config.toml
d_model = 256
head_dim = 64
vocab_size = 593
bias = "all"
init = "normal"
decay_shape = "linear"
z_loss = 1e-05
train_tokens = 507200000
Each number is 128 + 24 x the weight over its row's rms, rounded and kept within 0 to 255. Layers, rows and columns count from 0. Numbers have three digits each. The size before them is the row's rms in percent of the matrix's.

# v: layer 17 attention value, 512x256, rms 0.118, rows 374-383, columns 64-127
# o: layer 17 attention output (transposed), 512x256, rms 0.106, rows 374-383, columns 64-127
# q: layer 17 attention query, 512x256, rms 0.0944, rows 384-393, columns 64-127
# k: layer 17 attention key, 512x256, rms 0.0976, rows 384-393, columns 64-127
v374 116:142161130153180111112130118070123130098093136127114125157143128115138139102114115085122159115135133116104145107152138154081124128129133099171141129142169116105122147146126099136157148130115144
o374 116:099117107127104151165133095178112152105117141073154119121126132140109147100084102093104109113123165082118167109136135168161132138129166123113083133114121170163109162179148122082120154131125120
v375 119:123142130150144155127125124159154066082114141117134118185122162085138136118075121130134146110113109094096080160143100096136121109159138110133130096153152094124139121167076131091098161122143140
o375 121:087110161119080130143138139090124132163129088161149147123142128172118110137144122116161066132136110089104167097082129160135131109099143120134144151121118151149131114143149123111167144092103158
v376 115:158153091117111101129132155116119134138105115148149168134106130107121074160193169143094095144157104109121116171096087115119078147084153107110104149084161116156171167113161148131144155095121131
o376 113:118133090182103140139138091065150102126130091086124163145140122100178156105098123111147158136122128130147115116131124102144128138140138103117124109176139142124136094137071112136143149101146110
v377 115:092150118115098139085144116119111164137123130117127138150101165149148082084107128096147164092124074133142128104143154153091153104139182109162100155129117144103108095117134116153166092154075120
o377 115:144120144112125118156111117182101108118152185129144101141091079140134121098133081148122106124160113163119109150124107109120133142122101155098151120113114122134108121150127113093142149135083097
v378 113:114123088129139109153133124133147098155192139127192148109078125136119167135133155097167147140174137174101154114159155097102101136149140120134080142108139130103156107143108154142090107123141139
o378 107:083122138102168112130136126107144121120104131136096115124111163105113141111144173141130112111147116131161133133170141113121137171159144129140133143154167092102151156111129098110145134125171088
v379 112:147135161124119115133171112164123108172158120074136128150134169130114150123129120116129111133133117164142100128136116136103114158125168175090140126116139159124145124152168110144169125140128104
o379 109:120131111134122111092130152069126144113119131103144155110141126155162128146124117136137108123142118136141141163113116068185130110115099121128139113107100147112147154090095121130149165119170161
v380 114:148068186145089128158117159144091100156145117132139103081119116137132134140126157122165103086121169086099128178138148108138163189107135111128155073159163133170123133117092084154095130111110094
o380 115:133136110136164115117109100143101147123130152119107133171119086146134126142124142134109138123088130123101147108158101159102137153188105158097115108083131098086113122120101098152117154125129098
v381 110:134143148105153123104101129135186156113112154143109119106115134077145102091125123125146109132133102155130148182129142124137146092118126127128113100118098140109104135174116079121125143150128110
o381 109:121127154113165160124135118145140138097100095123114134151108111180123125110138154141134158172103132144093119090117093099109093103133140114129123113133130129178121121099145134155121119105106149
v382 117:114138142156153145119110084117118165126115113124130135134203111145133079134126133117129126132144154120172149139148136128122094155117143100113133108053105162133150101099128133146123114134154134
o382 117:116100103098114140177130138141094136171093124125160115134100138135139169124150156151098124085109096161090166124146138109126090102132123153114146120127137166093098163132136153151113087084120110
v383 116:152112106079152128161185132119145137157139116104100119134133103145129168125139131118140088143109152138131121099103131130090110121143119134093090159140111119147135161135143157140114101135158132
o383 118:142167150119116106148130109121151103145112122131150152093128123149130151109115117125122158118149117071161117121175150141149068120091134138119131152172142086083126131116145146132154186148189127
q384 110:137092157092113162153120147094131150146156150147146187143159146116107164095125129165133167110161143138133142144130123101151059129136124064127087117142146139157087165164103154137089167145110094
k384 103:101125164103103092116145144133138199152167113128142154125136138116135150101152109119158153162169122130122079114150098078151103185107104091146076104147143158078154143142138140116153097131134101
q385 097:173119146109107156144114118137098084152121167171125110121092139128119124144165116119084125163137159120163125139124139164104100157118119126123120140156115152070113158125118097111127149115158125
k385 110:162122147132132076109167138158089117143086176148116092117078091092132118129137147144067126101142112139133137151101148171106152109131152121151165139132149148148134122102111148102110167092139123
q386 088:127149146121115098085138075128118147110065128155123123137140142124118117125138122173110119174131127125109119125168094124166137180119121087126140124141132104127116076181096146123161144121095140
k386 087:141147136143134131139144114075138147104087102167113088159138133138114105177138122161153148109152146123156149043140114071136133139162121124101116126136141122133138114133137108123111168122112092
q387 103:172154153127077139123123164128112125151135124101120128102085101138162134083119175166149147102131131133088125151130120157168145128128120136107143121106144104155184111155151117086118125086125121
k387 097:158116122123118166134111175129123134102117127153150134125089121111144142143143152178132152106143154101101136133126166158153089148132150111093124146114144145139108110145141088101093154111143171
q388 109:142147119171126114157136122133112083127108132120102159174128157103120152106160131159086133167141170107113113132121124105141138128156110157123100105155125134088135176125147112116136112133122138
k388 100:092160128161130103194127115101140091149107099122130115160119152145113119095137129152173121126150126135141137113123102162134123098117128137135092102107112123099124134131136144138110119125113140
q389 099:130096169120070132118131090149141134108147140107142160115121134152153136171173097144146143148110111133116131110166150155132105094125107119094133115166122143116091120134052144102167174097136127
k389 098:102112128133157126138160068097181132129109101134120123125151068127123188130124105147133160171073115133159098090172141145127133137157114138087109147134125097115119121170134089163149140154150104
q390 105:135106157150119148153130118098138091160111137106075115120140153108138178148107111117091113141132135112133152134071099149126192099159119116143172132141129079138116112098104092153151184092126174
k390 096:153170150118106165117152105106156160143126141111160115162134176097137117120085120130146070118107110102138184129114115118131153087121087114117133110125098126130146110098133111127159121128132166
q391 096:130106145137179094130133092107145127131156128145123176138142122121103134150078155167095109161126131155036132130166118080112118108142123109126123077119136127166162106105128082117108126110131153
k391 101:133134119141165141147119101106110158098132099150138158144135120128069168114146171132097128175109126137067180103108110110129121093105145128165118124129108068115159126136131167119168108118103130
q392 093:168135140119152182141122161144093145084157148133109150113161087141152122163113143122106173141101149134112085131142155145160166165145091099126119152150134128123115093135106078139087130129115144
k392 088:185100150158138141144132075070125101113153171132101123131126110128158115175143140122129126134143127121156116131117145157174144130116117125134117110149159162146110130107136094119128098106113146
q393 091:119111164114153122103137139161124124107110130161122119074123105149138136114101135123115083137099128132121088128151116090125138126145145145148090132131181135129160124153121141113151114087148125
k393 103:163079129119135122086130130114130124171091128113140126122107115129146117107148132075144157136124121113148068065107110132109145083144127107170124135123151110107139142137143142133058168073159113